Weights of a small transformer language model: biases.
Each number is 500 + 40 x the weight over its row's rms, rounded and kept within 0 to 999. Layers, rows and columns count from 0. Numbers have three digits each. The size before them is the row's rms in percent of the matrix's.

# layer 10 attention query, 512x512, rms 0.0237, rows 179-229, columns 384-511
070:449496547486521423486470513486549445521503514454525497501564515469426428561529446560507414412456553521535458520581501391533526500587441470517528502492510476444488484513537489464532507481509516537464504526501520502491516503422567473464465579542489453542520470446446456553511520423476494485539472498525458499476470521565480524495563475455512461553538461543468542553515486447518517470503
066:426450491556478520465479492509560481460385513516501480487542469475523454492516529531448442518453471477501477500459571544440550458471497408449462467490480482524492482497515461541476480516449476516513436436468562495532559492508519505512381552443443469499481480552428536401451547494463445474500469514516459475517484442476522538460465465470573518555564538507539473526529489478562463519449
064:520520478483527413496489534505508538481491567530504520428480549566439482500454445512479449432461457425520538533602502519491537458543483542458501552461518429530468510478492526408490466532527542518591563500484459477480552423478507504467505550528462486501466453561472483444489494403524458544505547523434518516525519452540501524502571492531541470516496520414529512521481490470465500467483
069:524469500545430465447437484507487492546432461540430504436492458427521520551544452446519560491510510496465538438546488505478469507482599582505400539514507547509499520498502493466494489522500527539430559494516510541441442543493501481549537478482505567548476516496445502467498528551517517486469502448503506489506507511509520481525514408521561452450474441511518532507497485444520491497517
074:541482483467483531520501548574516427500506482467485583495606541450493462522475515485485491448499511533506518488442537513553507528490438478522479527540495514494501470450497424478476533435534411471524499441465510445509592496520496453459510424553539553475478497425496463509429513548497508429469490525476539448506569551457466553540509509522447501482471536565485510496460545557508531464514
068:537506512497505519504530504514499498526496599518494465564495551551503594456498528482564461492458473458546489492478469554524516546524510537480532507469475464524490502573411513457473512532492556493477489431408453486516569541494538522486498436390499501483480552557505563488573497473498538460488540540506544500519551487497479492541469450466545477497479449442472492520544582545516469477526
069:467496495467492493441430445503484489463518483514421551482563513474485515474440486444473509455517483510449563484523488500539494507501492537454408488481417482436560464504515498519548468454460474622461529522443457489521513477452429496489503510493544482526503453470418449443477504435549477431459503451487402476483556414494475443482527512502520408499436507544513549519508444463436486485454
065:545505412546501511598521478545459520511454469544432555513547486505528458575512512503510462509567464574544437427545476505549539546512529501487512441496437594457511511503503429541420553534513534502525422517465550496506483493501523495525535456497528521484530591482514553524480487506447498497499491473560479492490453450486495553446471551522512508509462468462456473449501565506569543513543
063:546423519568505463564441515520452508521462448442549496521547444407474442544493533449549515552492524445555540451468457544486433546575477558443482545474464564449533510503503450590462498442467463491515530461434473528532386517478478464462507522509566540479457552491482515486437443583501461497459502532550548549509482512553449480497488411518444409488454480500488474498500550466445520546475
074:503526552497544568552474472554513473530512469430511526506556505558538497572504518558454511537528548525513463508517459456510531512424477504449500534460538489481488472523524441470452589423513504471451446491488474503529495520531532443516516491612520519575535470458570539553538526511516627552546506439536547411438459540456483486438508529470532539447443561513522481453553470513497468544449
081:483506523565459426458454527449493513425498486471456491485506453430544583464473519469552467506471467475501478460547489492486408492532469515535529521448473470523524518453558534492492430512482511558434514453493509499528501466489495537521487563432530511505420443502470492432445500531469448506456466535473484541544514463617487468490469480465532376503484505520504539499539441517470467508545
072:511516513541506509466442541540493467499483522566535451551421537448501566528468466445495513442424466516492474463462508483464562476512520489583499472504459477530515401541455559505531480585532496553402542528484466532563506529462471561520524534435506499491489468558431520461518516497441505452522508479476476498552489505472557513517519504543559429509496524492516453523612472520521519498461
065:512527509487535528455486515542479504511506546493507494575507565503529501515512508499481567473430441508488469456471500481478529562456505531452507516452536475565444486544479532540479539584437591584472477404446463478481503473471511456548538540488437526414495467506497544521472539576500500506492547534495495471537482442531481515531502528493558504595611438472451499514496469467437543523497
084:561543535512489554494509500463544529510521501550473558523490469490510437471532506475530417473545516503567541556468490472527475518506524555472533551526530501475460522494447571473453492462526499504491481527555561548454512573440495501491502516435551479516515504475528479559575515434515525524456515519495491479527546466497464526485508547520560495458514480555521493576525545523523513390463
082:578494561538496484560485560463567520525548557521469563526463572426477492443534515471508493470519554457576499490541476449577441547501493526488487572425517524476511497566447455483505540508502512524465457466525476450458467526515463436471509496496539531473500537469472489439443498405509535487482557589458439500494504601546522482404545435471508443498492517502498547490602564471547535547525
082:484458534512460534457514537503437525493507502482491498538448455505533520463499499472526583469478567452434545484513502404452501462499494505582476517452568489452513534511547534492512511485528494550544535480507555480585570438485538518498454548472464453424544544540512505486514534513462416535495537501539512586485517413590493498524469521516572501525533454478491540547402503512542487554530
085:467499422521529432479473539501545481509488486590527467524517534489515519483507496541502463535436459517446466508506522509477574438506555462462548546464436471572583461535455502468551550487513495459499460541510541498492463448512540504480435491416507439474534511502497519452507539477491476458492487445456476536422464524484556504452485438423489552529500459481411498511511499469496399542490
080:519411493429521457540581512474490522460498461553483561525450483543417491514514469526425453470476425560469432570503457569522549526514462540437448526565540487472501451452483552512524499506464478563539544506471542468493520503507533514488516447480519503551486501555500486480566479514572494555533529563493485530490507527489468517457471532468552441513447472439491526534484503464516452574497
089:506499492487450475507560514476485502492486501614485462501573583535540500487518530525452436449448479528516530568465508508457545510420527518546531538513533503499508470508520465431546510513546517456499583477444523499574476517472514531518448439536549478477537405532536509471438538492444536451519469463470506482536510573547528381566514493465525483427514517454577530430506444460451482489477
084:498454452541501517544470377518571493477487410500463507496459549453466516476566513508468495468515494565504500410480425482479556498519476516477625483504522489467509545421573476481553518504587541545491482522480505539509512448491564446475434482462598437430494540536506424529482436493442558519497507478508485470510445486420543531503563501416481480463508507511471468484520520480501486554452
084:537576452500498462472526476528456503551474440580513486525496528475549569525529494421485487465568500480441595472537525544421516542470440493458537510485473488498491485480575505542358518552413500461493445495541515459448509520534524476448586566476546517522534478488467555438484504510459539548525497509536470407523457470498541497474546520559514520495588407522447464466473533503489465468535
090:535547455527505476463421524490487501546500528527508439493476459535467486578470491555431484537539585533487479482528530445528407538530546472477480509591561542502554499480479526490508575524477433386517437480488499370504595493464436545489512545503496558469459568512514494506542481535512506518365475467468529508481414534458458527508454538446491566462476527553484460470548500545441553494546
080:408509561542451515491499508553595440482526516519494510449519471441525514459546495496532469473464472528484491516525431446454481504536518510494524454491485504546529463496495569520547474514532493551536547552421498553520467480455542482478541470457470435489477351463549505533499480509505568460597526450535470465487437550550569536497518469456505469488511515447560537538509506366447511518485
091:489428479498453526480549504468504450516495472521550521425521531483521488494536417534477461446466410554453496520511569512490512452416479464503459457553454495565484486449581512532532485446541529507469526498503500562556460495508583450622394467494426494447587484473495454504535531512470494451543450482490454503500549499462525448488522500453509494477489422478491452480520512453577528538545
077:477499465453541477527559518484515452481479494515470537503480451527463503437480437452529529420513499464501452488515430524496490559541503515518487496496514445465460531527476479446504452511473472495530534523529583449484516571482497474500549532516524470548492534505457496498489477517463485503527534473462546498556474491507493525554469483493514492510468558421511486490443508433492471517504
080:552538488446529457462505533512546431552545540503487520498504510509507535454422500559474500476526486435549514414568485522534470520527587523525470478554556491416475514481556475439524476543557517490478500477512547463475535543533488556479562491506579530532549557577552549499459503495458493512488487491549495473503488505479522579532474495468481511498483505530462507571492537495547531508523
085:500457454559463503526407500490422496534500564526447505520526534477431501478540503465475564371502549475505514516473398464432456511546501539450484547439520510459509471480451466473543538472499550543456591498475534556477439505499468451527570549397517509493559459502468530485528530443460517503545565447549454523483457558500531478515440446434497501492495464463554522505417475459501526516443
076:458553503480428443470475437473552554430514549478560548366524485550516552540466452479465529419425523505474443531466424500551516539519504538476534555456559506489488560550546494436514475490522518554509529537461469500457472450467425454518535528501574499512521526528484430511448512480510496552519543468417537456529542515490467529602535448511524550509526605398498505458506461476505493497386
087:490442471522459510509506455568507529509513522475474450500458491503494515500490531486494445538472462558499539463477511512493548522481459466561460533547432497540466461510520525529448471418536425549507509520439496548536526470500537482521428490473435509534463441428473479516437494506487478512486517575482465520475525558474526473467509554399474494477530549488489511523516503508469497528479
083:465547452487495550559459453541510473487484563495484548460501503572537491440468471458468465542503542439595580458494454516526493547513409524520534528435485465410519512499516519488465431569582556468521501507498458502463535532527502533475518539531509503520506498480505505513469511466524537491541520469437445451496475500414464481508491483554443524550563514482445495551560449493505494466556
073:467501429493409494439468502467490580502480503559525491522494528450445500494574535572502432473497525464511495468483491464496511505497460466487511513558499567556544471544501585521532491461524478499570551450503510568451508497502466558537525523408521469492550486486529526515489543490527524534467448499462490394466581517528514494467516491521480443469537510485537486494517425517469485521478
076:451427499552546562577521560438490438464416491447494541565458445478524524488386439540522443552423531517493475498504440466491549438402437548469483485575575477469526450549498524458525506539519446530516521473476496501488536531575475482493460491514482515571450467532495510534505443456522513530421503494479478497367435448549490499559543463519592516423513534505528480485528525458515405499496
086:487536453438505535515518502487495400446505518517501530531528512534495539500472581516514534488534502421483526482484491471472441469494517497515503489527550507455488537480563458491491512488494499430506465516445507477449492550530496490455580546496497556484483602485535540453541445512440523510527535543553601426514412465516520540510433503533503512531470534526458542491538490469478464491567
085:436503532493507494527430467467547526475568485538503474503510466491513471456540496502493481489531469535510524517483565520607531459398597420475447490482438530546546479578448516463543511440501545523532507470532540497543466502515486553450450484492505520508561483528526552506474517466462448478455513513529462457484498474458510460424501563533493519453460568533478459491499593488488461464497
089:537539473506485487454545555476483550504508493502527502528560525505440515515563478493459487456513458599459523574487516516430522520455459499477432531547456490589486471474526503539457498478471437568516517530525512641496510469439522511557483454494516474492595458561545508522502520512509494479486490477551434550525535463493522472518521501540491510474525442476550519554530434476500514529498
085:515473527522482477499472567450511541465498419473535500553466441515463467550593428483481561491494426547417473480437535517449539476497544479417471476488461454564517522532499488493568507511515543497479539464551483497561487541448494448542484513446537484416526523479512504485495493550478442482481506449508486559536525510496475474478521499442499501578525487535536544480552461444532492483439
097:476432537518492516479487525466495557475572441519492471484511532456549488503502469503522503537495491513494479583510484476408513567498477488498485544505403536524485438502571542498424459482484414581599497472541489586481519475524453404528467465505457478464511402494424465524442471496508520538470444536497433552457582493460523495479560505471511488446454471516512515474443430503462533492511
085:525551576544633491487483564543562434512461541426539428542463471489496459584507525509503512468493505407501459542478592423496511459560523449420561472510441527503518493508546450474516526528553499399467507548441495424477515542499517478504503493497468490531500528476526468532489528542548490470532430484458554444481470597483507488500549445490455536547474535518503506501519550521521489464463
089:518439594472458509478512529508542564478502455471553462522485481479432410486550478513505513553515419552510557554556528543508558547512462535429457509550449510535546447552490578517507513468553469562572513508567508640532509504543481437556463460493513499494511455524565572466428497479534485465549420502476426560500509432485493486463482514510463480512508480429533506557541483466552498552465
082:497507586525545520441443472580469567497517461486481487466542498527517468503454519510441485424541531501524542443489464538413579491526488509532452460521442536502518466494508536492495524438477488528498570458493521581495512473488433466516492503477486524510517464570477493475511445501588487539470513493555454504491560444506507484539506455534449581468542471443559536509571497439502475499539
087:512424507536454480517491489559534531506498504502435568510581560472541537566490505421507475561538560497537570492435454471463508529527450557514482502580484427478544520429448468491506533515489456496510537568439554578519506553481424483532482494516503521485470504450446483481499410468493531477485566507552468532506460590542529499523490576517542465397531528514469516380476488454500558461514
077:484595494490500466450452474554479452470463525439445491489482496478502595482544568444528475478451477498490473444489483535481448473471524573519487450458515429482484547485468433540506434517492493503450447473475469506516530560485505536444539607463509485518515534493501531511489533448464490466479508506428600471504472500514447497488464483489525485488515554506491513584491490526556426485513
087:505466423543518558577501481468530483504526447517495511511498519549587501483467436471546468468553519485474543408526467516549440571441531463472565498510567474452496543411454555484500538588559526455409497500487511446537488510513456504447503501493480547505459521524488519465492518521497463559442539529508491485484464498533488528491478607528513531503496447483498504460507544533528505522492
087:519474527441447466543461539482576467528456525491554492497556499487428474521493499488500474460520491446492516475495519493474527524506475452503479487520536519490450557476546481449520586485484492520436531589494539507532465460506569562506522451587527516515505447498485476476544542494515498482537444434492531476589465508555510459504472528530457371532507550479564509508515513521458554459466
092:477544476552492550440499544487516475468459539532521505500447380507537519488462526520530477486528541430608470408538537480485517416524485534510522452487605480448511486460532460505416414523516450455520483517488502487500492528569497511505449539451498515512454520498528456505510434450503517567462483486512517507501537477511470512516484482498499497569482511459462485541620518460444453529454
085:483495541466510471535481494540578505482538509495548553458488458523458509486498465527477492498573501513490526427569462530498546521535492503503527605519576514480517458503565477487503512415496501416580453546490463544464533463414494476530533489476520496476524411497475464570529457422511459498530494462524490519406496475469445499469475520502462554485600429499552489437500506521492503479446
087:487506502490475521550530455523518381564443501492476395497530513503510502473515431446496490543468517509469525528443523574509506523506541541529539539532475474531461514467484467466486506551551533602460464543479381518535512496521489526553525477488527496538515499514474476437547487526548495481482410488458531466451498487473541500562481463420468458472548533460506484634422514528519530498543
088:482496495488569548454544483450519412455542506481509523468550476467485520486429504457508449482490538415576539473548493448510504490551511530467526478524509441493512613507463420514479571537516412458563482550477524496498525495498536461476506527499584502499446522457543438554486434490472493490514488462447542438431455617517506536501468489484526502451492511547519412517458513496536527465478
087:487504495487539534468470513506547546475519552494515449477504422533490492518536483517498476406505507438534551509478560602504493549485511495517451492538518494584483464524474535422501474532466507505433491470478489433551546506448534500509528431477448490536508465518396453431470521494497515511541489521471492469474520426504416433512484522436507442422548468513481522493511472502529499514480
082:534542533481498500502561504550559489572497440539576538504570490532499458577513524483452529510558513459467531498501499461508545501446526511547578504520539524493494552538458479520529555494528543411515439569520509493448490473480495521454539540520497522518549491471536558543509512550504554560522511487505510484512482593444554542448478535495494554523490554528488432456499461470534548533459
088:465535581475537561508463465562456542502443525483519493529508508505514488569426488481395592509541512401474511514464472493506531539471554507537484451548535563470540522525515489425525519411491494394465500511445471452438549541436509475479541514564435543534466594465563478529553517556532507451480492447497516416516468541452537545490545525555461569528479495533393439521532489451501514447532